From a checkpoint of a small transformer trained on Wikipedia: width 128, 2.77M parameters.
Each number is 50 + 12 x the weight over its row's rms, rounded and kept within 0 to 99. Layers, rows and columns count from 0. The size before them is the row's rms in percent of the matrix's.

# layer 6 MLP up, 512x128, rms 0.315, rows 212-266, columns 64-127
107:54 45 77 67 54 51 57 47 69 61 58 42 80 53 50 39 52 57 41 40 40 52 44 40 53 69 38 49 52 64 61 63 26 32 58 71 33 58 64 46 58 41 59 49 36 56 57 53 77 46 55 35 47 42 46 51 55 60 48 30 62 29 31 37
093:79 46 52 62 64 14 59 60 63 54 51 39 59 31 47 38 46 36 60 48 65 31 31 40 68 43 66 72 70 49 33 64 73 44 51 57 47 48 45 44 57 59 46 66 50 61 67 37 41 44 52 30 58 48 54 76 53 69 59 42 30 55 35 65
115:58 35 49 59 65 70 31 43 58 44 42 57 49 61 62 44 45 47 55 41 68 70 70 70 57 49 51 47 66 45 49 34 48 41 57 58 36 64 52 39 48 42 69 44 54 63 40 69 33 54 60 34 55 61 60 60 25 51 88 39 45 31 69 60
105:45 50 45 35 22 53 38 37 54 35 56 60 42 47 67 34 42 48 34 55 59 31 62 58 67 34 44 32 54 53 47 63 61 25 47 31 41 45 81 57 54 86 60 44 56 48 59 50 30 38 56 44 48 46 40 61 48 50 38 48 49 75 62 64
108:56 46 62 63 56 45 55 53 40 45 39 38 52 56 60 64 44 49 70 42 70 29 43 34 43 61 44 33 41 36 53 62 57 42 50 53 57 33 49 57 63 61 48 37 79 77 54 59 60 43 75 47 53 52 77 45 64 56 50 37 50 62 44 64
100:19 55 46 33 56 50 47 34 55 69 54 49 34 35 45 43 27 53 56 56 59 48 70 44 37 41 61 68 72 53 76 53 48 47 62 38 41 60 61 48 54 37 41 66 79 31 55 19 35 50 53 39 60 44 39 45 42 39 53 55 48 39 38 65
099:58 47 45 50 48 43 51 29 30 46 38 33 62 61 63 40 33 53 43 60 40 34 67 56 48 57 54 65 38 39 44 59 40 57 51 73 53 42 43 50 54 55 55 51 51 43 44 45 43 46 54 68 55 52 53 38 40 53 58 45 41 67 38 43
102:44 57 55 50 46 60 35 47 58 65 31 11 66 17 54 52 66 70 53 52 50 54 56 54 46 65 64 26 38 51 51 72 63 73 46 45 60 48 59 41 48 42 45 52 57 41 39 45 59 63 47 50 49 41 52 74 45 47 55 50 55 71 50 36
107:48 60 61 53 41 47 51 37 52 50 48 46 54 38 57 57 44 44 54 30 60 22 45 64 46 54 46 51 57 24 42 52 56 45 45 55 52 41 30 50 76 62 39 48 29 62 64 48 40 71 59 53 58 41 49 57 46 65 26 66 56 68 25 29
099:48 52 52 52 55 55 43 49 43 38 50 48 68 57 65 51 50 53 58 54 48 33 69 43 17 70 67 51 37 45 19 47 39 47 56 60 64 34 61 50 51 45 39 61 55 46 62 48 58 68 67 55 44 34 51 66 84 47 66 45 29 60 50 53
094:35 41 32 56 50 63 45 39 43 54 57 71 56 65 49 54 59 40 46 26 41 52 48 38 48 53 50 54 43 44 67 43 72 50 60 30 65 70 36 75 49 57 41 26 68 43 37 33 60 48 44 63 56 43 39 52 44 33 49 60 72 57 36 35
100:37 56 59 51 40 56 45 20 44 63 59 48 40 46 30 51 60 69 62 40 59 28 51 58 43 54 63 46 53 51 50 73 45 44 45 56 61 43 40 41 58 46 58 45 70 55 52 57 56 60 36 61 55 58 34 54 44 38 55 81 67 61 58 51
098:53 75 45 53 37 60 51 71 59 42 56 69 57 57 52 55 36 40 58 50 49 65 56 63 41 46 45 31 54 29 55 66 42 66 56 37 36 61 40 43 72 69 40 45 47 69 54 47 36 38 40 53 59 68 25 53 58 33 47 56 33 67 44 60
110:59 59 80 53 33 59 52 84 49 38 61 49 45 71 46 64 48 46 39 61 32 23 34 57 52 49 27 70 57 53 69 47 39 25 53 71 52 39 61 39 52 47 34 66 49 39 66 50 57 46 55 35 56 40 43 52 68 50 61 57 41 56 50 59
105:27 38 67 57 55 62 48 81 55 40 58 44 57 44 68 57 55 35 47 39 54 43 54 61 49 38 65 34 37 45 35 68 48 45 49 44 54 57 50 38 47 40 32 56 43 56 46 51 43 70 72 42 43 63 46 65 32 48 67 37 36 62 27 52
101:55 65 62 31 39 40 56 52 62 49 59 35 61 44 50 52 56 60 32 45 69 53 66 48 47 56 58 37 76 45 36 47 55 72 52 53 66 46 30 62 61 62 68 52 33 54 81 30 62 41 69 52 61 56 53 46 38 49 07 77 57 43 43 72
102:41 42 72 32 51 56 48 68 44 47 21 30 54 46 65 34 37 48 69 63 54 35 56 50 50 55 66 54 64 31 28 51 54 43 37 48 56 74 40 46 65 57 47 73 49 49 56 57 34 26 72 71 54 53 54 37 49 57 50 45 33 44 49 57
104:42 53 38 69 20 42 47 59 57 62 46 53 51 25 63 38 53 47 33 50 68 48 79 79 41 48 42 62 30 41 65 49 55 45 44 49 55 53 43 47 69 44 39 44 38 35 51 54 51 65 52 60 31 55 59 43 57 52 55 65 62 67 55 70
098:42 62 67 57 49 58 54 34 63 29 51 62 44 17 50 45 68 64 50 33 48 43 46 35 45 70 55 36 47 59 39 65 28 39 38 47 48 60 25 46 45 68 47 62 53 50 67 46 67 68 42 59 82 63 57 52 39 59 49 44 45 76 41 55
094:55 45 67 42 37 61 55 25 60 50 50 62 31 33 43 46 57 37 47 65 58 61 75 69 61 40 49 58 52 65 37 36 47 56 66 51 60 60 64 56 50 31 71 55 28 41 58 46 30 47 49 56 43 59 38 54 55 53 64 39 47 48 25 63
096:36 62 45 49 66 46 50 35 37 36 51 42 55 49 45 40 29 43 52 38 35 20 54 60 17 28 64 37 71 51 53 47 46 39 32 44 42 57 61 65 20 65 61 43 55 61 36 47 44 62 39 38 51 57 34 56 24 50 46 65 52 47 53 55
097:34 54 39 45 59 55 37 53 47 44 53 41 65 78 62 28 43 48 43 66 40 70 60 75 47 35 57 57 47 61 54 47 59 44 26 37 44 71 27 40 36 47 42 65 50 62 59 56 42 44 52 50 58 54 52 62 39 51 19 46 50 41 59 46
096:13 57 42 66 61 75 40 58 28 66 44 62 58 50 55 44 58 25 45 70 41 60 65 33 42 39 68 54 38 53 40 48 42 28 53 52 69 58 40 62 47 50 42 50 47 64 44 61 35 32 54 45 55 36 57 63 44 58 49 58 57 44 51 59
099:65 64 32 47 56 39 48 63 47 76 58 47 55 46 37 52 51 46 76 48 68 45 37 47 45 53 65 58 42 59 31 36 59 56 61 50 46 37 50 70 56 40 62 42 43 60 65 48 75 49 78 47 72 45 46 42 47 51 36 71 45 50 41 44
088:59 42 33 47 54 66 32 37 52 46 61 37 73 45 59 72 37 64 49 48 60 55 65 35 50 58 53 85 47 64 66 54 74 39 59 48 50 40 61 62 62 53 33 80 46 60 50 43 45 52 43 47 46 41 54 42 70 46 37 47 29 39 36 33
099:47 54 51 53 49 42 61 41 52 28 47 56 66 68 58 32 50 50 44 41 40 36 46 64 52 57 59 49 41 40 39 60 68 51 48 66 63 44 42 55 29 54 69 72 39 39 61 49 74 46 66 52 75 58 45 47 74 80 34 65 63 68 50 48
103:58 53 57 67 25 55 58 48 41 52 69 52 80 36 39 48 41 40 18 49 52 53 59 59 58 45 45 13 36 45 57 40 63 50 40 57 67 48 41 50 38 36 32 45 53 45 37 30 51 53 44 45 37 64 73 56 36 52 28 63 66 63 56 47
098:55 60 60 69 53 28 53 35 65 27 43 39 50 41 55 48 54 11 52 47 60 45 60 57 39 75 55 49 61 52 51 36 54 77 49 49 43 59 45 39 61 58 55 44 51 49 62 45 62 40 30 40 55 41 44 46 37 43 35 47 70 39 61 37
106:39 52 58 53 63 74 51 43 42 48 38 38 48 47 48 61 68 44 70 43 53 50 52 36 45 41 44 42 50 38 54 39 48 22 77 26 61 57 62 37 52 35 62 49 48 58 35 47 55 73 40 70 43 57 50 32 69 58 61 41 57 48 53 59
105:43 60 56 58 55 45 52 48 29 63 51 52 46 42 61 49 63 46 44 41 67 59 30 30 55 42 47 58 40 48 31 59 64 57 48 71 64 62 53 54 46 63 73 57 55 51 41 67 57 64 70 64 71 71 80 45 32 50 45 64 68 51 54 69
093:17 68 68 63 38 58 54 51 46 44 43 57 69 35 51 65 70 59 51 59 40 43 45 35 69 59 42 31 49 42 65 42 52 35 61 60 49 71 47 61 66 43 64 38 47 61 74 50 70 46 37 19 65 46 50 44 41 66 42 60 47 47 40 52
105:44 60 56 50 38 47 67 52 45 62 34 52 59 47 18 43 63 51 33 50 59 39 60 53 51 60 46 50 64 70 47 59 51 66 34 46 36 69 29 49 49 49 36 45 44 59 54 63 42 60 66 38 77 58 36 41 62 58 51 34 62 37 63 39
097:20 42 68 40 44 74 55 33 64 61 44 38 45 46 57 42 51 60 61 55 45 46 53 47 61 58 44 51 50 31 47 42 48 47 43 72 39 71 42 58 68 67 47 50 51 48 44 82 49 44 48 60 73 65 38 37 50 65 66 47 57 32 42 54
101:52 61 60 39 42 37 35 52 30 40 46 49 47 55 77 68 71 65 35 14 51 61 72 69 50 38 41 24 52 65 54 60 49 51 44 32 50 49 34 46 46 58 63 69 60 40 66 63 44 24 56 49 57 66 66 36 47 44 60 55 47 56 54 68
098:53 44 69 40 59 50 46 56 68 43 34 63 46 68 64 67 47 68 76 37 51 25 79 57 51 40 35 61 67 52 34 63 32 48 79 54 59 41 65 37 55 43 27 42 40 30 73 45 52 45 58 47 45 40 58 58 46 68 65 52 55 54 29 58
105:43 54 30 52 62 56 43 64 49 62 50 42 72 47 47 52 59 38 39 54 34 31 26 48 39 47 35 61 60 73 48 33 64 50 65 44 50 50 27 52 40 38 44 50 35 36 43 30 45 31 63 52 55 11 54 64 69 50 60 52 70 49 44 44
105:54 68 30 27 40 60 70 69 43 38 37 35 63 44 65 40 58 53 47 35 42 49 53 87 43 57 43 45 40 66 37 59 43 60 52 64 57 59 41 48 69 46 41 50 49 23 45 52 32 60 56 64 45 64 35 49 55 25 49 44 52 64 50 43
102:56 47 39 47 26 66 38 59 61 44 34 42 32 33 55 58 77 63 63 60 64 21 53 62 43 58 61 42 44 46 46 46 41 46 63 59 30 48 58 63 43 50 56 80 50 59 40 72 61 43 47 60 51 50 51 42 66 52 45 59 52 47 66 38
094:39 65 44 37 44 61 44 62 47 66 52 23 57 49 48 52 63 60 60 71 42 56 36 63 46 66 50 42 44 62 77 54 79 47 58 54 55 49 55 42 48 53 55 55 68 36 65 28 67 64 48 38 40 39 46 62 27 32 54 49 54 59 74 56
098:39 51 53 51 61 62 47 48 64 38 55 46 56 65 63 52 66 66 53 41 71 63 44 43 45 36 57 50 24 65 50 38 46 59 74 70 55 47 48 68 77 62 42 73 44 55 50 31 34 62 48 49 69 41 71 34 75 24 66 34 42 55 67 55
100:57 53 61 64 47 48 57 34 40 50 46 27 64 62 65 53 45 33 52 61 52 65 51 40 29 60 40 58 48 72 47 52 42 56 54 56 34 70 57 37 48 51 49 47 46 55 62 58 63 45 75 65 56 52 53 64 37 44 75 50 55 72 57 65
103:44 37 52 45 44 38 59 58 27 57 17 45 59 38 40 43 69 60 58 34 56 57 44 52 69 37 41 73 67 35 37 33 57 56 54 51 72 59 47 71 39 54 54 57 29 37 61 45 44 44 46 35 54 62 29 62 36 36 48 64 43 46 54 33
099:57 59 48 54 55 77 39 40 61 55 43 40 47 43 39 64 60 38 41 58 45 30 55 26 50 40 27 48 43 45 29 56 41 49 50 66 61 62 40 56 37 39 31 48 68 56 50 37 61 34 64 41 49 53 44 57 55 42 51 70 67 51 52 61
097:44 23 40 67 54 40 56 54 54 38 57 55 34 52 59 37 46 51 73 62 49 61 59 30 40 73 50 55 43 65 28 43 35 47 65 72 38 59 30 28 50 66 65 53 56 33 45 41 47 52 61 61 63 48 57 52 63 64 67 45 44 39 23 57
101:75 49 39 39 45 53 67 49 60 55 54 25 53 32 69 63 47 45 43 70 48 37 50 37 55 31 46 48 60 74 45 39 52 54 57 44 27 42 63 55 49 48 54 70 56 67 48 52 69 41 63 52 62 59 43 36 65 70 54 43 50 54 52 58
106:36 66 55 59 51 39 63 61 31 55 47 43 43 54 58 45 65 50 29 67 51 59 55 31 45 62 43 42 45 45 39 25 57 34 54 37 40 64 69 46 51 56 42 53 64 50 33 48 41 60 73 69 48 54 59 21 41 58 55 41 61 24 69 51
098:29 64 37 36 48 54 35 26 49 33 52 56 44 53 45 41 40 33 65 60 58 56 52 34 48 64 52 53 61 65 56 70 51 40 60 70 42 58 48 62 52 60 38 45 53 49 41 51 48 44 70 39 70 69 36 45 76 41 56 54 61 71 59 54
096:47 39 63 63 63 31 64 45 71 45 39 35 50 65 34 39 48 39 37 41 60 69 43 54 62 24 58 50 39 58 33 74 45 64 46 37 37 32 41 29 56 41 43 62 50 46 51 40 44 28 35 58 49 44 38 52 38 35 32 34 55 57 47 42
100:73 56 43 54 68 67 63 60 26 47 40 42 54 42 46 46 43 44 30 46 46 44 68 64 57 58 69 44 47 50 31 53 57 55 44 39 58 46 32 40 61 60 48 51 36 57 22 68 41 54 67 69 71 54 64 28 44 35 46 46 47 39 37 53
104:56 26 41 60 55 55 61 58 32 54 35 54 56 25 39 54 68 48 50 41 45 40 42 65 49 41 44 53 43 34 70 53 53 61 59 45 47 56 47 33 35 46 53 53 61 37 47 36 43 37 56 68 68 52 87 46 48 41 46 50 38 45 39 40
095:48 51 58 49 49 40 56 60 26 40 61 35 54 64 34 46 31 33 44 59 72 48 69 58 52 67 48 43 51 36 60 42 49 28 58 52 56 62 49 51 41 49 34 68 50 39 48 55 25 51 39 15 59 54 68 61 47 52 48 81 48 57 37 58
100:43 27 53 41 45 57 29 63 48 53 73 55 60 50 61 29 57 54 51 51 46 34 65 58 51 51 41 26 45 51 34 56 55 62 62 47 43 48 51 43 57 28 60 61 46 47 48 32 48 86 75 52 46 53 62 42 44 67 57 54 73 46 26 20
099:41 67 66 28 55 45 38 45 44 38 51 67 67 50 61 49 34 56 39 52 36 60 73 40 48 62 41 33 64 42 52 49 60 35 46 66 45 73 46 52 46 68 57 46 39 54 63 41 45 42 61 44 70 46 63 60 37 71 51 31 41 48 38 55
100:39 61 30 65 44 54 52 46 76 46 56 58 59 50 73 18 42 67 37 41 40 42 55 61 55 46 56 38 41 45 55 68 39 34 71 58 61 58 48 45 62 63 77 53 41 36 62 54 49 39 65 45 57 67 38 56 48 43 69 54 51 49 33 50
097:43 42 67 50 74 57 59 55 47 39 60 68 36 34 56 47 30 55 58 38 53 44 48 56 53 41 62 73 54 46 38 53 47 59 59 70 52 48 42 64 33 71 62 44 44 34 26 52 53 56 45 49 66 42 48 40 67 55 51 36 65 32 62 56
# layer 6 MLP down (transposed), 512x128, rms 0.334, rows 212-265, columns 64-127
099:30 77 55 54 53 58 55 53 58 34 30 45 43 49 48 70 32 58 51 37 51 36 54 50 42 39 30 23 49 56 55 37 69 44 45 58 57 54 51 49 72 59 57 40 28 57 47 52 71 51 62 34 48 46 35 54 75 33 56 36 53 61 27 53
093:37 33 41 60 18 54 52 44 57 30 61 78 31 63 63 63 53 61 55 53 33 64 57 63 37 55 41 26 41 39 68 48 35 54 44 50 48 47 48 71 46 57 79 45 53 56 63 54 59 61 50 46 39 45 71 23 42 52 52 53 69 47 61 48
111:62 39 69 71 59 41 32 43 35 46 49 49 45 60 71 25 40 46 52 51 37 53 45 49 47 52 49 57 78 39 57 53 46 40 05 75 53 44 65 48 49 51 32 43 26 62 49 40 51 62 59 40 54 76 67 76 36 45 42 29 70 53 42 51
105:60 21 38 44 79 61 37 58 54 42 57 55 65 31 72 52 48 45 46 47 46 54 38 51 61 32 49 32 70 77 65 46 53 68 62 52 51 31 45 40 61 42 57 50 45 70 43 27 35 65 68 46 70 55 36 61 51 56 46 41 41 49 42 51
104:61 65 66 74 40 66 53 62 41 46 34 49 51 69 42 38 43 51 53 62 64 53 53 59 57 63 61 63 51 30 50 39 29 39 53 35 60 38 39 37 64 51 31 37 55 32 48 36 45 72 33 40 54 51 59 54 47 51 41 37 61 50 31 62
098:43 45 53 32 53 51 66 73 38 36 40 08 47 60 51 60 47 49 56 45 42 63 43 43 66 38 50 52 51 44 54 45 45 46 44 27 41 42 53 59 39 79 52 61 55 31 62 51 33 63 50 48 42 32 36 48 54 33 53 45 43 70 39 42
105:53 61 35 41 46 42 57 48 61 57 39 51 62 66 32 44 58 46 41 42 52 31 57 45 49 48 70 42 40 54 48 37 63 43 53 56 53 56 60 52 39 62 40 19 56 36 59 27 34 32 35 47 72 60 53 59 41 40 53 58 22 51 53 53
101:32 57 47 63 66 56 64 59 44 35 71 80 39 70 27 43 71 23 52 57 39 32 54 60 32 36 56 64 51 53 45 28 49 39 55 53 38 56 55 51 45 57 50 60 50 34 68 33 60 57 57 58 41 64 41 40 66 74 52 53 41 48 41 65
094:64 37 41 71 29 32 57 49 51 41 57 60 39 45 70 66 57 54 62 44 41 43 56 36 50 41 33 46 75 66 42 61 37 71 65 31 56 44 44 47 27 54 38 54 42 34 50 45 68 58 32 49 44 53 70 55 67 44 49 58 36 57 58 49
107:38 48 40 62 64 37 37 59 54 49 48 38 60 47 35 59 52 58 59 47 64 46 63 64 44 52 46 46 29 37 25 48 64 22 40 56 42 37 85 56 56 43 47 53 53 54 43 42 37 41 33 39 45 53 61 52 62 63 53 44 37 61 48 37
098:51 30 46 47 40 43 40 42 58 42 50 57 67 61 57 41 46 68 27 56 71 53 65 45 46 67 31 46 57 42 62 45 66 53 49 58 54 55 39 43 41 53 33 50 53 61 50 32 29 41 46 35 63 63 72 61 45 58 39 51 39 27 36 80
096:46 43 42 63 51 57 49 49 60 59 51 47 70 50 54 43 50 58 70 55 66 58 41 69 45 61 39 55 53 69 47 51 72 33 40 38 49 32 77 63 42 57 17 42 57 70 37 32 47 46 49 28 51 46 67 56 34 67 37 58 41 24 61 46
097:54 40 56 42 27 43 61 61 36 54 43 48 65 49 39 51 50 40 35 54 51 48 53 55 54 42 63 40 33 70 61 31 63 42 52 32 43 46 44 50 48 53 36 50 50 68 93 46 56 63 54 52 67 40 71 47 26 50 47 45 50 47 44 73
113:44 66 73 63 48 47 36 58 58 57 38 46 34 55 35 72 53 48 59 36 44 33 30 51 38 39 34 46 35 06 67 63 26 37 60 55 34 27 60 50 41 62 59 51 43 26 36 59 71 49 50 39 54 65 46 31 57 49 72 65 38 33 74 39
098:49 54 65 42 62 52 62 48 47 63 51 39 78 43 38 43 33 34 38 47 79 45 39 35 51 62 36 50 57 26 42 25 55 39 43 28 42 31 54 56 48 39 59 74 47 47 55 67 41 57 29 46 30 48 53 64 53 44 35 53 43 36 39 58
100:53 54 28 58 59 47 58 35 34 58 55 49 57 65 50 53 64 49 61 51 51 53 59 20 58 44 67 33 34 51 52 42 63 53 49 58 38 27 54 56 46 44 65 58 63 65 52 54 41 71 49 72 38 56 45 48 75 53 63 65 52 62 67 36
102:56 36 59 53 41 55 65 50 35 43 49 60 46 42 33 51 56 54 63 65 54 38 59 29 40 52 63 26 55 73 56 36 50 62 37 61 31 74 49 54 80 57 47 37 47 58 45 67 57 35 45 60 45 54 64 34 64 34 63 43 60 43 56 48
104:45 59 47 66 57 39 51 52 54 57 49 34 48 46 38 54 53 42 42 42 58 28 35 38 37 50 45 45 58 46 34 53 47 39 62 48 53 78 35 63 30 50 60 41 65 62 49 39 37 37 38 28 43 53 82 57 66 41 43 31 51 38 51 34
095:66 51 43 51 65 54 43 56 51 53 34 73 45 39 51 54 31 39 57 59 71 43 46 58 26 36 42 36 50 38 44 40 43 61 65 51 60 53 57 70 42 47 62 33 51 47 19 53 45 38 48 65 52 37 51 47 68 54 53 40 67 49 62 59
099:59 57 70 66 45 26 50 55 45 44 41 45 59 28 38 39 39 39 66 38 58 60 48 65 56 60 54 63 55 44 69 42 46 53 43 61 43 59 48 32 34 36 49 64 52 77 45 50 47 77 47 52 74 53 36 63 61 45 51 45 56 45 36 54
093:71 55 62 31 52 32 34 51 55 52 43 58 50 57 72 43 66 60 47 41 43 77 49 34 64 47 51 31 46 56 32 46 57 48 44 63 70 67 62 52 67 30 60 48 48 59 51 59 58 56 56 46 55 55 63 28 42 44 39 42 56 33 39 56
095:43 61 68 52 64 50 61 43 60 56 50 66 50 42 43 37 28 38 70 55 50 46 56 54 49 34 34 50 63 39 58 56 53 36 79 55 50 46 49 41 47 45 48 30 55 37 41 45 68 51 32 49 66 33 41 39 71 57 73 45 48 43 43 32
103:63 42 43 71 43 40 53 46 15 64 56 79 63 50 60 56 65 42 60 42 53 36 46 56 42 47 60 49 32 49 51 47 47 45 42 36 47 36 50 67 44 48 58 51 60 39 50 54 48 64 55 39 38 40 62 25 62 63 51 45 49 45 51 46
091:57 48 58 37 61 58 57 55 56 48 39 46 20 48 30 67 53 49 44 46 27 45 70 68 55 52 47 40 40 48 53 70 43 40 45 53 60 29 44 58 29 67 62 55 48 64 80 47 43 48 35 45 61 44 57 45 49 51 62 38 54 40 65 71
093:48 56 54 39 48 33 30 71 31 27 46 39 41 51 70 27 63 52 48 39 41 61 56 37 70 42 54 51 54 38 66 41 49 51 36 39 54 48 40 61 37 35 41 43 52 36 53 43 51 38 62 54 51 35 45 51 82 45 30 70 71 57 33 39
107:33 30 53 52 66 25 61 45 71 52 64 59 28 45 40 70 61 44 21 62 56 56 59 43 37 47 56 30 40 58 72 51 29 53 56 37 31 55 56 45 45 31 23 54 58 36 51 54 26 61 50 42 49 51 51 39 49 63 70 50 35 59 52 47
099:39 48 45 66 67 66 58 37 35 40 60 52 47 30 57 36 32 73 58 55 51 45 36 65 46 28 59 52 62 52 39 56 65 58 60 68 44 54 39 50 77 46 45 43 37 44 59 65 43 55 55 52 35 62 62 50 57 41 55 48 27 43 50 49
100:34 38 46 39 51 51 50 64 62 43 48 45 66 69 49 38 44 57 45 44 48 33 38 73 65 41 44 64 68 37 55 64 59 49 66 26 68 52 37 66 75 59 47 43 37 44 44 45 52 72 64 57 50 60 36 45 42 44 64 56 47 61 57 43
113:81 28 58 75 38 32 63 36 63 70 62 48 41 60 43 38 46 46 47 68 47 66 59 42 53 44 50 51 19 49 59 49 46 62 48 58 29 61 55 47 51 53 45 56 59 67 51 46 42 51 51 51 50 47 58 54 51 40 26 66 60 64 85 44
104:21 45 54 31 49 34 51 30 48 31 60 68 24 62 56 69 74 50 53 47 45 59 40 45 70 39 38 51 51 33 76 52 48 38 60 35 54 52 53 46 66 78 37 49 37 51 38 70 49 42 56 55 40 64 49 56 80 50 58 70 43 64 48 36
094:59 48 44 44 58 67 54 58 43 64 65 43 67 48 42 58 30 56 47 67 67 44 52 62 42 76 75 61 73 66 35 61 61 46 48 18 46 32 45 67 68 46 59 67 22 66 43 37 34 57 51 52 57 23 53 54 46 43 65 40 59 43 50 54
096:54 47 58 55 54 44 30 49 67 41 75 45 43 69 41 45 46 58 40 56 42 53 46 60 53 61 60 46 54 60 43 55 62 60 49 50 57 33 32 25 52 25 50 64 38 61 40 41 29 61 24 58 41 69 44 39 45 54 27 68 46 64 37 40
099:57 51 39 35 45 63 46 42 41 61 54 46 34 52 56 26 55 60 46 49 28 44 42 60 50 57 47 64 23 46 38 67 58 48 59 46 49 68 25 42 72 59 23 45 45 41 60 48 47 38 57 45 53 40 53 38 58 41 42 39 51 53 65 52
100:65 42 35 35 61 56 30 54 36 59 51 47 60 45 40 59 46 36 41 64 45 53 54 35 40 49 31 64 59 69 63 36 50 51 37 61 46 48 45 54 60 36 42 51 83 49 26 53 48 59 34 52 55 38 56 59 72 57 58 41 59 40 57 34
093:53 59 29 49 57 39 58 56 53 61 38 57 38 49 54 63 37 65 58 51 56 55 43 36 47 61 49 54 26 59 61 44 47 71 44 48 51 53 40 59 33 44 42 39 67 49 43 73 32 52 60 26 42 38 37 65 46 67 57 57 38 56 33 74
101:61 60 60 69 40 58 58 53 27 47 59 67 35 35 60 58 62 50 33 42 49 52 48 35 36 52 48 46 85 55 52 55 59 23 63 58 48 61 35 48 56 40 30 56 30 68 55 73 41 45 41 63 67 53 36 46 70 41 43 59 61 63 40 45
104:30 58 50 63 44 63 40 55 38 50 56 47 70 49 72 55 31 43 44 58 58 44 47 55 67 50 59 67 63 74 76 60 40 51 37 49 23 35 49 47 27 27 60 65 35 64 47 57 64 57 37 45 69 48 59 57 32 62 49 48 40 64 46 42
105:52 54 56 62 58 42 43 45 35 62 58 44 51 33 54 39 54 27 53 58 56 54 46 05 30 35 37 55 64 81 63 35 45 65 34 50 39 38 56 30 60 66 43 25 55 56 45 56 32 35 57 59 69 52 53 53 44 61 58 42 40 46 41 58
098:62 47 37 56 37 59 37 42 43 54 62 60 43 42 57 61 54 85 28 58 58 37 58 35 28 39 45 28 73 66 40 68 60 64 45 51 43 71 33 49 49 52 65 39 63 61 47 35 46 58 49 31 60 43 50 64 64 61 53 36 49 37 52 28
093:45 41 48 44 47 68 38 65 24 25 61 31 52 46 58 52 44 53 57 68 51 42 23 24 43 55 51 58 49 51 23 54 38 70 39 66 21 46 73 36 56 45 62 36 64 47 48 60 59 45 59 77 53 49 66 52 48 34 66 34 43 39 54 60
105:36 71 42 34 34 44 46 52 69 40 39 52 78 73 43 35 65 45 43 46 42 63 56 41 66 48 56 38 53 43 45 54 68 47 65 41 50 54 66 56 32 69 51 50 53 26 39 49 50 52 85 61 51 55 57 26 52 48 48 73 46 37 40 53
100:64 68 58 65 57 31 49 59 67 23 73 64 62 53 51 31 55 63 47 45 39 51 40 31 48 61 63 49 41 60 63 65 43 48 27 56 61 34 53 38 57 60 31 54 81 47 30 41 67 58 44 44 53 39 54 45 56 52 54 31 46 45 45 56
103:56 73 26 53 53 40 59 60 58 48 65 49 57 71 61 57 43 41 50 38 61 29 40 35 45 38 22 69 61 61 43 53 48 50 45 45 47 47 53 54 43 40 48 32 39 61 42 51 47 28 44 67 33 34 64 59 48 31 55 32 67 49 63 43
093:39 75 54 43 46 42 39 51 48 68 45 52 65 48 45 46 49 46 48 39 69 46 48 65 64 41 47 66 44 48 60 50 63 56 50 50 58 47 55 61 53 52 43 51 58 52 60 50 64 33 37 34 66 64 40 54 44 51 51 33 50 37 67 71
106:52 57 35 54 50 28 58 55 53 65 39 65 42 56 36 45 64 39 58 48 38 47 53 48 49 65 77 51 35 47 69 41 41 49 55 42 64 72 36 52 36 64 62 27 66 43 37 41 46 62 51 45 58 41 40 69 49 44 43 53 53 57 48 65
102:53 59 53 38 35 53 46 53 37 35 60 55 75 49 65 60 53 28 52 35 42 65 44 44 45 55 50 71 26 48 48 48 53 32 55 51 46 73 47 73 55 70 51 44 35 49 64 53 45 36 61 43 33 60 39 43 27 36 51 63 59 47 37 49
106:55 49 50 40 51 40 42 49 38 35 85 54 75 59 57 47 31 38 44 31 39 45 51 43 48 56 52 34 56 47 66 53 71 23 66 70 66 39 51 51 31 28 50 59 49 51 38 31 20 42 39 48 53 63 54 59 40 25 64 38 64 33 54 25
096:54 59 53 53 45 49 39 57 37 65 48 64 47 51 48 56 36 48 58 57 52 30 54 61 59 80 48 51 53 52 67 41 55 52 47 62 68 53 70 63 44 45 60 54 50 62 26 54 50 61 61 46 53 56 70 46 63 56 68 55 33 25 54 34
092:59 47 40 49 64 33 45 49 78 45 27 48 71 67 49 46 44 48 49 46 69 52 54 37 45 69 37 28 35 58 42 52 61 60 55 65 72 39 71 69 51 55 49 43 37 36 35 41 56 57 53 22 42 38 67 73 54 50 54 52 35 44 43 56
107:41 58 55 53 63 45 50 52 54 44 46 49 50 39 54 25 60 33 60 31 38 64 38 38 39 38 55 63 44 26 47 60 33 65 70 52 46 37 51 41 52 56 55 52 64 33 58 36 49 25 43 44 39 56 47 60 48 51 37 47 46 33 42 68
094:46 42 40 55 46 35 69 54 38 43 38 59 35 51 57 46 56 70 70 42 56 62 41 53 79 68 67 38 27 70 61 49 62 63 51 23 61 45 46 69 59 59 45 48 41 45 74 28 61 69 54 63 43 56 42 43 36 49 71 50 47 49 42 68
104:62 45 40 83 37 41 54 44 51 63 61 64 48 47 46 70 67 40 45 28 50 54 50 56 52 45 61 58 42 45 47 49 31 42 58 49 45 52 52 31 35 47 35 26 59 33 37 54 34 56 46 50 52 63 42 42 34 56 57 61 57 40 55 44
099:70 57 35 51 51 42 49 64 44 24 60 56 58 57 62 52 64 68 52 36 51 30 49 53 40 29 52 43 59 48 71 32 59 51 53 48 70 41 59 48 48 48 53 48 35 44 47 55 61 53 34 55 46 41 53 60 64 63 56 35 74 56 59 44
110:64 40 40 20 55 52 44 38 67 56 55 42 30 37 37 51 65 56 37 31 52 51 54 58 50 43 37 28 51 46 55 33 40 64 46 51 57 46 60 25 29 68 67 53 64 36 52 28 29 61 50 64 57 34 69 53 45 66 42 32 38 63 57 36